Part of a small language model's weights.
Size: 5 heads of 32, MLP 640 tanh GELU, vocabulary 4096, 6.85M parameters.
Architecture: no biases in attention or MLP, tied embeddings.
Training: a variant of Adam for these matrices, 116M tokens.
Each number is 500 + 40 x the weight over the matrix's rms, rounded and kept within 0 to 999. Layers, rows and columns count from 0. Numbers have three digits each.

# up: layer 13 MLP up, 640x160, rms 0.102, rows 421-570, columns 120-159
# down: layer 13 MLP down (transposed), 640x160, rms 0.0937, rows 421-570, columns 120-159
up421:506530462469512532532552469475491510490577562528495475509553494476535459541491440491531455465509507523487515544549526565
down421:532505491527536561488596541394466522480432487533525484433496448463501442528561442498531471479533517527473487469426523462
up422:521480529495477575457528486461460550440542522457517514496506431475506541420474513490471477484520477490492481538456510454
down422:489497538522542394532497522477472496487462519503456461559528524471500465512511499508485492482424478479447497481500508592
up423:490488533442480513447443561520507496472521500483416509447426497458613472558519449506584451547523535536528498433443533507
down423:513421530482476458519505472539480443500492497533483487511571497515446514479508466450542518460477479498509507475504471530
up424:509405552450501464444557436508480521489468511607514492533471521537451518444524591540499479490440503549528457536456459445
down424:492521563463513452495563526511499517434473528544470574520558482487490465489426496513518429478505493499493557524474529512
up425:405531532472399465482564520488513513577538541491488545521485545452481474485459485468505470511525517544572477553505541496
down425:575503553544548496533469546481476495478472420511546501525500472528543488476494497524562485527524498492565502490563506507
up426:490530550439520498466516439489520547426483472462443556451475548446490477481552551466522489523537538584567549487518482460
down426:489523534535493530520520492469463534475515531471452440458512434516520499482443498502475516519490539529414468438473492472
up427:501497567413525450517473519492525514502487535497414565493487504554481419629514525478534494515545545493598580481591460550
down427:480501532540551521552490479482467571495510477529523508518615517484569504503525512489556492502525491474406435461490490565
up428:501441558451493384425467492491524530481467596546472482534480553551509443490503520495450523487475457494524486530474478519
down428:444541463509490473490527471602579494520497531504511503556479488471538502486493594578485499479493524500494491509514502496
up429:435516467500496534422515511440558526530487502499452476475498486603560511569523516583521483481509582536540538518510513474
down429:504467461528455505584433565539515456530491564487544465494532503465479554545493475492519513466507449530477553455561521495
up430:456466487491459557476485450517482491471458512508484496475473410458502473552549459496529471533516472530466510487494531592
down430:551505490463473527564505509476554545476512520467556515526395522523533488589443508550515498539521493510553547523503485517
up431:473408553482474495445484518498488447485486487546468507544454524521504518507467507499530463475438533464541476458483445589
down431:548546520495479496497518540575479480562492517487522436447445497530499510500473535453501490492471490419407556502591525512
up432:469532502509433450543480541454553435481441558526450573506454527523606479494568474536491475558464557537458504498491518480
down432:469484504503507411522518496527515518469545626512536578551492555456513483478444555476544506431415492462493470447475456488
up433:471492465509539528523453506392479550561537480625369547508448450535461484555470511595475471490529573497494456501481413484
down433:474522459485476448477507453541511447535470502627539462530486499488550534454574486528524501465508412509540468530546466445
up434:535445569447556482516481511490544502515432434515539468478518548558526515459434549487488460514501470518555543558495494526
down434:504489513514471454445520455554558459506424466517402520507471527494488440459493482460467465556435491557525556491503391508
up435:505507501467516511511457519512573483518467520505493455502480576521503483481513494584534496480463528478571472515471446529
down435:521467496537504420458516516578502525555491487522505530478503540560523493485521482432463508502431496473509475467457500492
up436:513476511534490498416502521416533453560449492542489502469487505513451471455498514528526508580519517455511459496491433511
down436:490511464491524520449439524490472486496524494430465590485475491465488541542491513524566483440468503504433517541568513498
up437:517461532502461512490531418483557495543484510403437481506508469529501494534464510523522488493483522505541567574573536455
down437:445566543501578534488502590499496518474505473484510513485485544472491529513464465452536521487497450466451524552484526422
up438:484489523506483465469509459532547572510493622490436509534483508495466536431512553543566528433473544515551500488564486499
down438:470506517508490502516557378523498538473496450567552507514500475532478479439441475493503532504539547474552515501440533518
up439:478488512500546495558512474496512528490524468526436489520417531504495524503480426479445452522483509548519468474512565512
down439:455526542526557462449481519466464494486560473493560558449499500550507599468468513488515625583517497446519563555521490484
up440:473486472479491473519517558486521553479428580477548553513508589517556458525446500516438456519427467623512528502445478470
down440:534617434484553547493454489555471463433449486538499557578467520461492584534629458583478560456522562525473539483583502447
up441:458462518484556542537465422453528589516454512432418513518539467447499407543586510571567490450467504535534582492540472467
down441:515520510490545498527554510455557468604492472580468544569481538465542554475524485375480526533497542471563468483558407510
up442:396461469545474526479528486467491465495422465547486544486498434473501534507514520552488534502512568502526469586507498480
down442:533521529426490497538492466452469464525461531492534591421484561532471506470479563468622455478526490568513477561537498479
up443:477524475442496483398511476449460533499521570527464454418459527505537504519530544505505539553499512488560455542490518524
down443:585520468388552510426559525463507516478516507456523476529531435502512513497527494534504457514506546560504572475482496552
up444:486476509513517496498534450526470542501500462462435464478450538572519493503502500503502440426447546523510494478530472508
down444:509578588516531546561527501550522525478461493463527494441516513565501552531490504531465552494501480520466543515486569471
up445:472430513458475463515498528515472543574493472531432583548455520537478485519564531520536493422538569579529519490517445446
down445:562510447432479541497473492526500499435536443427529514500489488468566472537424516447473471568441495454483542520522477477
up446:468485546485518482518499454478504490471518513525528452414528601521550496478502473524476462541455524546479433527412504574
down446:498513466537493503529526476527493474538542472516551447556422444478493578500551531493488628447557534514544490441504505442
up447:519394458465468470489495451520507506479481508555498487448492483545506386487506512513513496476496519523542509571489480535
down447:523540535528486603501496542540538478486516523499538476525475425432489524487471546535485540483468508487502498480523463499
up448:513517432429529432559510478420552492464508479491429521551487435492483387581432530476577520581536496444529585472563538503
down448:504534471493487471595519499487508601490525455510466486529531508510622491495457461505553532509531453522494468428490528462
up449:490516496478544517497460503441505509538461508533537425412483509546578462494477471470508458538478502516489454590445481489
down449:498637487479535482490565539393499495548488538502513475493507510491481439499487500513501562475535478492552536511556494466
up450:451460507497485519513465512488493551560424486508454548576469538445557476466543455534534437543470590536483495401496518583
down450:450565469520456468486532539401488544497561511539498517550449407429558515538425477551592572562516501476492447474510469442
up451:528474486482405440480503513474520486480443608477455559489517514547517486473447554475463533509472483482510461518518443535
down451:501446549518521470560453523534479440484512470483561449493494481503477522449540479505448498517494459489425530522543502494
up452:356486555512511477570457461473477459523524480525552513573434527546564499546561484524552440532441572518496472449559451501
down452:481533499483480569518487506537548443453432497629503536438552489499418530480552513380515519503510496462418513502521568478
up453:456513533487443516492553471514559556449412517511491628447490479423617436524535479501532497517504497561482415526499512486
down453:502478472507584478471412544511455491551580545448517473503487446549528517502532477459457459504485501494526507514478494538
up454:492438539487498492515543428539466466574458531535505505572431486487516426502557507514519486520498541448557485470451444492
down454:451494554525507484542464556574530546508538491508575517453516540516469521493486538457479469499522522566456432487517481424
up455:477533484524522529502555498454562560549485495507452488395507534550566507505424480489418476527432501492454434565539457524
down455:421562478500531440524570534520490535476465519498539464559480536527523487458427466540528528521506546508507578505519533516
up456:538519501503466510498537496470495437562487493533514524543511562538470399466509403496483507492446475449563458577530465584
down456:536518426517554575488420514529558496501448489465510513520421479546515502416568526494485487437485477552455487434539520479
up457:474473478518571516419508459517516454551525536535504534456534527444486482535468466572479532556522474506535522453500497567
down457:521506510446533478499515559462534569448517557516442532484533496498463506532521498510458435507543486552467478518499470519
up458:507528439462457503525578516511559481545480528482528506446469502550504507497511430485412489516462460517445448541432450578
down458:503492629532528430455410504511470448528455478503514511559520513479557537417522494511523434484523549552503540442540518459
up459:478445581473489466490582427441542511451437463461499501508547499551486437534495522575478512474489501523544587533506435493
down459:529456505504500484488479504516430490496556560551514513575569445510532518436533490479571483440529460546555479577515432541
up460:523502460504470566458502510524507506500473502507445539487504479455529540516486493545499487417456500452468438489487549549
down460:514513529526485451524454454546461500550502455471529480493476555530501473466451466516522523564506433519547536512467500453
up461:432485514482517490492452474483499522483450492508480514481469452445472456518461424498529428536539517490526517436511496521
down461:447541485509472530479540525461470499521466490501522495461469524459566504528508515515461510548464439547472472593494409551
up462:445432459500528531558553484432552537539415546582500534566610508454445414537537465525447534508519516580490550465546437550
down462:558477536537491431437511533603454487533570473521629534461469370563576423469478485402565487569507543528463502485511433500
up463:475505482472516467512548437500503522424504483547437473446507474463484489530494507493498533496490495483486533495525455533
down463:521506544513489559491469473456490524535536482443556533460473489562530502462489452528495515471572490517469478515519527463
up464:508428503507528447550452586528507515483394475505484514486513545541549491469485501530522462533423495540480491401473473517
down464:462492496469502450522535514533450489492511554528492457523508533524477498477483492522498493488594486522566479561474490466
up465:417455528427467443563527496509538455485475537558526488533540550458521500513567577579492508516544565502582529492514553496
down465:469489490473550478456521473442453483573407497506496467549539524460531545479553485456584452483502521484517495471538449547
up466:419431520589514481533590489457562506540497461498507524480525454498454441507518462611489516516497498462544529424454454482
down466:513481556446482498544477443551497587460491476528548592458506544558503493490562525468478510552502506518515466524503450506
up467:458474526552514513443451503453529532602494488571484558452431432553529533453507523493540456535502523474596446485529472503
down467:492509495459442523464555476527443533540488483534507510504527519511486535530522458524500505489499496502534572502474434440
up468:478462477491534548542606513489533451560500497548540476460545566505468437539514567569428511433511534575505538505504495479
down468:530596481511512536505430480458514494508507454479539518519475493495499531480610533458529492463451480479399471460455477520
up469:511431599498584538444517482521510460505453564460433471535528497476550503464496527544478542457480483498548486483498429531
down469:526619469481518509504478519598476469481441510508530486488544488497499428472473485400487495472520490464480554548520505506
up470:479463562440454442480476483492490470561420504504493459471500606545503501551537530565487445517484494520571502481469490485
down470:528558490469507546469480498457461452442539488445474606478509494551493526499566457457486541475553547465523430543525522482
up471:502452460508529561441476561497515426480458475509473497476507535486500484463526561529491481536491498519489495520540414527
down471:507568481507516502544456497496533517538542433545492518506504428519492470439469513487464519470493518492473519458556499492
up472:495492518436448431475503478456586518547494472460496522510451485465512513477471446511545486552529458490587480472576488496
down472:482450509572489498528473560607446541454494470537495530510493457532520530469424446496482508512504475515410496514508519511
up473:445531503523508537448468425500550598508501557445447523457457488453488468552485482500545534468510560474488557506529523502
down473:524475493523565470460419527536490471567476521483568552455506499507532497506450515562495509526493478481460482492548460480
up474:440486528541462432459483447496492438506495556505505530492478490507550464476521513480462492525510473507508504521556423576
down474:539444566498526445568429485501484584471563458546548518464549493514517539482524480483494491559489497514503513520417506515
up475:540493531404548528379536365398475568490494546486430570455416487547500458452435482473480475474481496467582512523540419629
down475:483487536442498529520381505540512398614507517500509525524532466480470401470541487487435478492546528576580478518507532482
up476:495524492487478490496471471530498486569482508566403430507471539490469562480466465534439431540443496531509499525515500538
down476:495516478491508495534469533497506500466501488431511516437497450505496479516528555509546548445574507478517502501509459414
up477:471520481440555468520524474463525506553531491516496480562511551598533478550426420500528440465483533519537496518435473506
down477:576501549531479489507488485518447517517562492545553556427436481444489462455470481507480552492482440529460528535519504555
up478:503441511479484494481528518499472460415477519534409459530498518453576471509522501555461505461443511466504489475520509522
down478:491554528489545524521530530520548503514465468497503489471494484490558495481544505513438467509490488486510448428565531536
up479:462432429459517463532531511497453543470541513505465503437466479539525419538460490489496475529497468469549476502488480541
down479:491510507571576491490517480556529475550447518505540446482500578511529549473464520487434471528460473495462565469552484484
up480:529483509497480429563497564440599449516472591537501533530449517533495513446499510542500465549515535578508500515520478533
down480:569497488553472535511624494466494540480437422479535491495631512536531475483531474431452492526518430462466578564531590499
up481:472528535520515515486546492484542515511460525472508496432493456571496515484474470487529473503506513554570514511414478421
down481:530488456555448564514493506556461449459496401446586485542481506465470606526533455533511509490529397500430560444465547458
up482:540478424495447509496495517506532432522402521612498471512531542530481523504532492540436453476410550564525476551485468481
down482:499543480495514508485534501506498534498494486436512511530506467441458445498466517467518475544529526485523498409491519538
up483:494478563442425494523430423490528531490533499517492596455479507596494442492446529513477523502494497495521483536553465513
down483:486523498462558495463517551497497503563459541492536512491577515518483483543525506510486452519464488467556438560469478536
up484:504376483551465537546520518516509450489434502509477524411541567633474474520541531576455504496426507519516416530462489515
down484:457535457509551480492519485479470480465469452466534486511508517454497553446517509468470440528466475390548497508587519537
up485:441488544468486440494508543511514552515506519592473433448539590462478487427457526490528491543537522511492473475472581603
down485:527489481493565500536517553430568422486517553461484527490521440533479533492448518516467450438454487425407501577500444479
up486:470480600630441529529465415497465431445493442490501525524474600465469540473507455486465475580443584454457515503479486508
down486:463425542447498471504425549475505468513500520473514500467507508488455486445517558452495533482434516484569553459520478491
up487:444459528478552462481548522508506525465422521524497552444473540522568474493443525479491499527440505515483545485568419545
down487:528497453556517485530521543515543468458521570550467536575532451475505515538498488423476458489559429466430493556543493483
up488:448513584535468511509563465480445514569522521546537507514512511563556504529470544545498456517450510516519548605445486545
down488:469471393532475525472521534514412455520470491566541506466442424474544526551586519527492525504511498515459557530517483427
up489:405475535513466521530490496470495592514487522498461505475481478436521471524425518485529510564524607475507506465481527546
down489:516496480499509522477505505438473479476482537469465517491522473537529478571580470525524558485474505584434532480497468444
up490:528487485433546453478481572473545440465463533585443494531502567465565524593469491472512456544496524506568487432504498557
down490:487482582547502523539517462498492432510536455502500478481444492505455461484520468515466562530580514515418509498492562414
up491:514485553553480446525442481493554503503544530521461582472500586530533474468477475506497478460471477511468521527443501479
down491:558512466538511526527494469476467536499530495491480421566460470449517505445550458516541546522462514507533469452490466503
up492:461469499521534492491483489491497551563496510442444483508520406472536481547455518519533466514554473458495492474496511516
down492:488512414494530528476504477475445549462556462533551468531454526565488495546514451476470509448466451538545518525485479472
up493:466502528484494513449504536485564483559457495551576594538465545508454456462516531520547499557400494547627399587456519571
down493:502552520447551529510613536427520545479549507465502549519591509556528455498475488535536550503460510582434560433521497540
up494:501464584483534459513515504481508492481482559505508523464491483506548478506471528573554418484509547511541542499482504532
down494:551507495518475517496491443550451492531484410531470505521481494514517537534509514490535519478523539525504545565490510451
up495:485517526403569448549544480495590501403567479549486468498511566448542436565507495491499464515438498503489550505509521564
down495:446470544488538517562482551482520528541404461484451565527532484455544416491467525566501476526509520553460497471480465492
up496:548493561437470486477505502531572524510529493464509525511389534529458419570455428506533481506515522487492540522471466453
down496:443521510543482475499490565478469537435461402542519615486524470518553503512531537483501471498508504504452538522554543472
up497:486481453483488480553481526476527526482521480542508483467461459455554494579473490457496478545511550509547456476531556504
down497:512504549485569491530472518527438478603526513510499534538488460513504484509491502509473484486482482483512557498485502483
up498:440466466542529425487560525454511578550462505492507565499425481473485494553505527540545516547505563542522499509426459444
down498:507517539489511452508483457466480459509481511500478537438514467535522553524486523465467478466520538454544475543542496515
up499:443474551462533578462500398485491511491534530439542582484520562426554519513490499479459512552473508522440489549467469478
down499:589567479507517527516550545447446474574478513500445463525515516509492474494516473516430499488554506449488505467516448526
up500:481523460468448519465511423471512492512511526535515526462553520504485488515542528533497497489532499565542446497456502461
down500:472539571532541517524468483525496485485535499550533570501449519498510509469519534491527526539505458462472486515476470480
up501:482444429479531404483499472499468489518412524509397517481499546446449492469541537456486464497458467517520494494502445555
down501:476507529522471571561514513537527539544459540610577494475537518553450478483497503488460492436480457467396460449486478401
up502:487498469491465489423465475498520450456515549477518583488451519465400382472453542532575499539487484439550511512527464496
down502:505535511492441541484511511523485554460453512544473456497476446513500542480519384528493462416503511389466511532458390526
up503:415499487470519508514467539506466517546422516481520487467456512578493495471505518552534481471383556560573467483454448482
down503:488452539497414462486446495546544432448507516388494500540472470499454478479539569563506553516526475460523522494564508487
up504:442421494519485483527504491537418495463498525614501496515523535582455485511536531508476452464452508542507443477410451505
down504:479467455469504562468424618555560567432468495522506380638548531532507464511465393487391475442444492483513464445401534574
up505:506521466550512519459544475518564429474506544528478500549439579525505536432430548536502430474440550494520486457470473542
down505:544513489504533478466474485439489511495500517453495466500551513522511480585507525477566471530436502464490476446437464575
up506:488493480502511488496462542456534479483441498499517473474475531543558446493512493522423494546481469561439451543486442505
down506:528493486465520533477541471426521515488533496457522447498460528505442494533511538494520459552528523494475523420508510439
up507:448481525487481547479558501423461592488469455533493480396487550520536517445483446470466481578448456567500388528437490539
down507:420529457496476480465456508494500492451478494428541545483561489526454514547547501501550501512541493478586533519561495428
up508:475477513436528463463504514494580479414491573422519523457516479509517526559558500551511482488493478521513479467501419485
down508:496547568511531482456564443467493527507461453497519497505547530521510447542492479519500482479491497532494503558554510551
up509:476527512457501512446516512461536533473480562485515524407413456430520496521555440485489492535409477568475503586517521484
down509:534521500495472446457539515472532548465481463495525483511469542550487449575533473506439544542446481538512556522476500444
up510:467505524526466433457486516485529468523434497496474558529453583498603540442559477509417477514416413478514452591466436461
down510:524542504509529479493531554599513410498525488483559456444495458483468434516456489426516483534457504486449505517482416435
up511:492439545506494454534503421458559531415460469472443508508516549498479515505415541530552409521558543528568542419542478572
down511:431580467527466467501462492504543494483526520542523506489494505519494526513509497467481591436380512559530516476531516476
up512:504419542496542499511559480492546463480435519428455480499437471533480466438557473573520471515458425543502529476465495488
down512:503473525441505469520399540589444532551489459543511502517509538483537472502454470430499530534490465510477551484499513491
up513:504499435485540467479530496491492484559477548557462536537453511503570491431475543500447480510457533591537443466499442469
down513:499468465534520529477600477512447499564472549535503502507540547524534406515581578542513534439473460477452529529446420516
up514:489471503493556424490465501502499522468501529540498542482528563484481442492449524529561514426497483457532481525560449479
down514:508546473466566462500584470502475480526538420465499489424491509500489428519489439513508499511515437493402462504548523536
up515:409490456508520508423468472517497530539565498583464496423467465499579532569539452548568495520425510474491423511482501493
down515:551472440542530491496501527608467498487527535501476481542508418579559489491421503527523512503463576522533522479529438483
up516:482493498490522486488469449484501529473512512507495499479476554541517509494559523489473531478455492520484502576444434445
down516:489468468491492485394517509412545467528542406522414534422534523531523504521438443476521490528553477512497523483570502605
up517:467523498479483534445490517535563473442506466550429514426504515481535459468555483487537463517480475495502443529510562500
down517:435483568519529478457511510479507523472447460523460457418478473502522501622500550420490520507429513558469566450487477497
up518:488521518464497499579479464452479520497467472515463567505480569498560475527572425454540433547518512489567443503477464515
down518:500514451523541477496510475413481459516475525470478408531574503524514445425556525528437586551475532389471512441533487501
up519:434468498465525550402502432461516540556421472500423490484409464435481503516448454521490457568397486565524476442515402517
down519:466480501505451448439520513499469544526432504516443470507536545479493511526454446491522468527500447451494548418468543486
up520:425447524460534432415518458502488508456446654516405536521491483488568518489446537518531413538471480533519518405487509573
down520:528493391519568473507488502501502516493501506459461423527510449496417526488538529525457460442511530518528484547501467501
up521:505495487517530521453462531480509499545462498517482506540505515451528471518508448448503522497484507468489532447529509574
down521:495472523509510468486499535509526520495480509446502462482488516498511494465537533507507510531521518505487472518538494542
up522:478372480458469383562479470470484533473536450463473496519476489427497451526545534517515475456531551474584568494537493567
down522:522499529505491522363457469402557559510445449549485515542424547500443496440496491529518563488534517525555441500528501514
up523:469520480518511496389495521495507553497433587540459504524439482474569497512494427447470524552453500475508457489527534520
down523:534467494477497488412570523535500554431585483508453531560461551541528506462535436486500538436482492549429508531544449471
up524:476510507513537492519503447485531493577478476534424487543452519569465511457457443592492520503431548453498460494497525487
down524:439493513442488489499481534542465500465467469501458456528539525500505527517504558504472537586523434525622531476488496476
up525:510466477505459493436512522515514469461483549502498547494485512453522466488464498511468488524493521445522416467572520520
down525:477496527497519469484489466506513450473496502508511534537479535552600510466460516578466470503522478533520536522410497431
up526:504431529512510546516530515469492474422422530570386504519460523460470524431500535489475525517490529477488552515559449584
down526:520489473461446536532468488571469374494518513424486459440526484550525492477525565447502416533500559480502504518518544448
up527:476495470512491520535513430460490528590547499534393476425376467438531498536477403555512447489503519495516494485524537519
down527:527487478537557510501490518473554496445525522482552497543569528526560468510442535500475489478542530431551495529509489490
up528:470453515516432563546520465536571473510483500482520493503550546481494512513541460535477464484498497509562480521531536556
down528:559516504472514534510466523537487493483553476539493469489525442499523503531518490506543511426525438503494539473487471467
up529:523484523478486497511490514503489534593521521472484510497451477568477439511473497467505551458485500542524517506520469505
down529:470490482588561500550465494596482518495463508516552527479458479490482522527469531506509546549433411518464538499470470486
up530:461512485451498499415523492442498592579541543467501544390412471548511507566423498527504446519485495522510508554491502461
down530:543549477515590467483557505604495448499399515454551501430545429627476445488553487456490492550511486564482516434459468511
up531:498448559467504393495511552491571483555562466508506539597490558469521464478449461556536491497487516484525501482495521500
down531:459476518496518545513438504524513452421497543509518461553575462548516496482456516512455481514503498505387512496551499439
up532:440401456499390466492506487505506434512434504469513533503525506477547466504505512492516445478540504482478503524540444499
down532:542467528518505576498453504498490465468485492515549488499446436534497565574528508554429541480594522521534515514500502487
up533:499413486469502498447516484464550479497431568494509489517478521500550464524413502511434483508473557509509493459524499531
down533:568565510642502502499445497534556503528443479510494519492480485461541522442503463482498554495514570548544438547433539499
up534:526455578430460499547471487446460493505478527490451498598543529439465426493495544505411487530482602487558544489564471557
down534:501436523513496424542517509459546485498480524485546482435497456495512466549477616465487523459505507554515493503455436536
up535:513503466479472497469478480526480523566395503458456480417547543498541456476518490501494488497481541468534439448470521569
down535:489489509502509517506498524560502457487462461470417484501459520459498527459515497503425531481477398514477550486459537492
up536:448522484467552523446548518414601488532444542531517495351498489534481465515504493561514537483515510532502479588476511483
down536:483528501400533534493440470537542532538538480483512496526507488449469561476512475468509491605524513539576561478452509472
up537:454468519494491426528463526495559478563467484551537451517540464467525455477493459513550513534540555480503508487562546523
down537:531520492508465521489438506519489488518503536528522489490467527480520499563537539483501469439464432585437455501506509536
up538:523464560483472504489496530496515504527480512559447562519490481439449517503550515520519532459481500565547446496519531511
down538:525481447465487483510442517560472568499498503472484559519491485519493527489423466446513456510487529502544471474521489529
up539:490431515505480489411479502499471505469498483509478497486485494488541444549463467519500539525479519558512544437502432526
down539:508494534467479416502438551564425483452509498556534532525433438507506435518466545478539562504514516472517492569516429466
up540:483474449498520526551484449483506499527494530469437603537512526492455568520509496565554503445502497492516541539538488497
down540:506517521477528498546429483548517492587465533501545500483481520478519516520529445467505447496437524448483477498438501503
up541:520509575382460487451535481545532478450467542534466531514423558523500467479498470524537512469449530577515538540538517486
down541:483576493443517540468502517547517490479481471570501572556433532495460485527534547503485510453534513457549501513519522431
up542:443510534444510427500560502498525535538497491529476483471512507556512492460483563515479511467509539513521512481531550518
down542:532540545487483479457472494399477481484506443541571488468459558463514562454405519540591488442520509502564520481517539474
up543:481495514487510457474444508558503506523517481474546517479479476450459481458489520489519468546497517526547505469594551596
down543:505542485489495489498434490569506466507484560472511467548487553493476501481489500463492469526551482517487526498495573515
up544:465468515518502531496496521497520481493483465545417520534458523465510481527593561552543441562445547548523546505494543562
down544:502481461449492504478548502597502518521474530512463529511487461488474490550443475482505453497514567538496446556527478515
up545:489462469464477516353538486495471501502407541511482485436456512551535471471502481463453537541438475561520457483522419582
down545:570422606541507437467484556578495468481535460479498468565505430509467499449501516506464544532480482512515509511541493508
up546:459457518483511511465568452457642508469446584524464593540460532494530495534491477525429419532405531579467518546555486451
down546:552535502491456514501528496508470561514450464477555527599441516466459501612506406518496510470514519579491509548554489515
up547:508501555449549483462460406544553520551554497490455592496414508563517499551495454509547531458507487519584511523568515474
down547:478507503453539501513484452474478538505468446561468508476494495516520511493502594443505529505442492470564513494500489530
up548:478491542520458511516465542527472494539502501544496487451504552450493469515542483507545469491469506441547487482520506550
down548:484516479522516492509472491547447440518526514459545537470457499567442507469532568515481546505505451530501494517533457529
up549:491461543533479448453493446490616514491470470482554523480502598515501477462453513529473432563504508465473497556532548505
down549:509522448505482465574435501506546520563520446483559507594510471471547574492482457464549518525494555528456489449527552458
up550:427470464518448529475529525503492518466442494497567493515496450560535501468500497548507477514478539591476445545388498476
down550:568518472462447517487476448523512472509473509515489514573544459516505475408484467479456532505478485482477490487504570510
up551:523454458464508492492542516449474500497444536531487480463492509556535491502479450472533493554553496518433495510440507557
down551:580551559580520450480512453486501489504527537476492512467508528470515489531482528486443507466456476421491508534488469558
up552:490461532467429435489489500504473570464534525540416543485475521476536432494476539530468447511470530537490514545463481565
down552:532522495542489536457524539530475600505509515523456576485532506491501490475543528468518486468559482501437434483468469559
up553:511478543466507447510494498463637526472501587443506510497485496484501461533490496536536480563494500475554494489530544455
down553:506498496516523492456529547512501529558470459479481475392512504520549496531457524583462550497495444503477471558533451495
up554:441412470548459455522528494468511456525506571530521510541509518576456495487477491540480516489547497477509454498516493461
down554:563501516464541463459458508584463512526485543548408496508450501518512513469498570489564495514470395514457553505535451501
up555:432529465475423543475581510476557498454510515580477605438465520481580479458403486492542461596484550440499444517510452515
down555:479497542502526499546482460505454505514465486543442568536523488546521486526540490533446518472600551528604452472472498515
up556:452489562481483504500461495463532534529522570459519467470447512561534509563475534543505449491471495510481519523492506442
down556:486566514505589461483538527478462511508546471515525517479551518474505505493451483517480518513535493528490472574478444521
up557:465520521520509479403555475520515514497536493542491525390495492504534538512506556504500460523439524458530530524491530494
down557:530543499476489489509444519506491426515517481506533561487466448499545525553555457455461513464536492535520500486486415505
up558:460531501504500522431514421468456490459521506486505488458485531550554478478517518445498427479409477509518509547524439546
down558:476468509459529405449517509545502545484442489401440568513539476524523469555475545574495554550461493519480514516468595490
up559:470454509495490535441552527489491497521412531555509477456461467576456525482487504512475497465438444499563439536489461513
down559:525480497479518492481476512491542504450487494521508549457462507466491443482536526505499469496504452518462412494554503580
up560:467507509514493550499473496529505459516488498524545446517429500435565500484580464571515480556475492513481489482480488582
down560:508534473465525534475570474551516562541533496541550511481554499514543553498553472477439480539524493489530469513453454517
up561:521463519472508527544500420492468448500489565457490491506540503500465535488598519582521382533505566507580527483481495527
down561:498484491494519486488436449553480500460531540437551534547448579572490481507450545440447537513544584441474503438511492500
up562:543531564387463521496500481494493477509476586515542523499478532553532490453479524494475517532478495449538508593459483496
down562:515526487443534480503389516495507474476449530449535549450499486540395456530483556514547426510532546564506457495564523462
up563:519480500494505476476457461474564450477532579474464499500474504513474444468431534561487491578488494490511452521482539491
down563:474465492535524494421462503522464501486482453439513504496474541551587532453464574510485561481559493482493471556487450506
up564:417533496476444490543539536472541540485558480493494517446511543495555490534449449496490434553496541506502503509552483495
down564:524429506567499543490448592485410530556434502550496544502530490485490438499583512479518508442514484479545513507474427450
up565:441485543506530464478504426399586489466499416518543566495527492451472496442455523560552515504468508507459561550582473522
down565:399522572447508526478554532497518543448504524505478455527530468544424470496519473500447563435455519457532555544477466452
up566:456516465530521527452416484511507523503422579458414554445417516494641510482520443556485428497462540480573419512507476521
down566:519470520530602478542567505542520499466628566444582533444517428451550474523508459463524480432544517478344501488500517465
up567:485511483488482396530557500467511406483449483602483496475510507472530454530508447489436493576537510419524453593475477564
down567:458427492546505554509429511472498527489456437497463498483490508457499504505497410523446523488522513466453527512542451525
up568:563484536460415425468514464456479505598489492520477535579429476529521474422494541491510521450446488504594481517424452473
down568:463542508485485494443474505551440495517566455480501404467526475458491481468500517488503544483634542498528545562505477489
up569:482492494504460448515525509510522469438421524461517465501528507471526522443495522567432409555486511583507431461518524537
down569:539487443485542510445489424510534480538445558491458475517405516456489509477504485459472538505450524472506491482479541451
up570:547468460402497457481482482470517530425530527483515508496477536556496498536463454493523416472496492549499524499529475473
down570:483500466530527452484512510579533478533444478510496465474487530464454472396498568502482582611479537468509461525456540472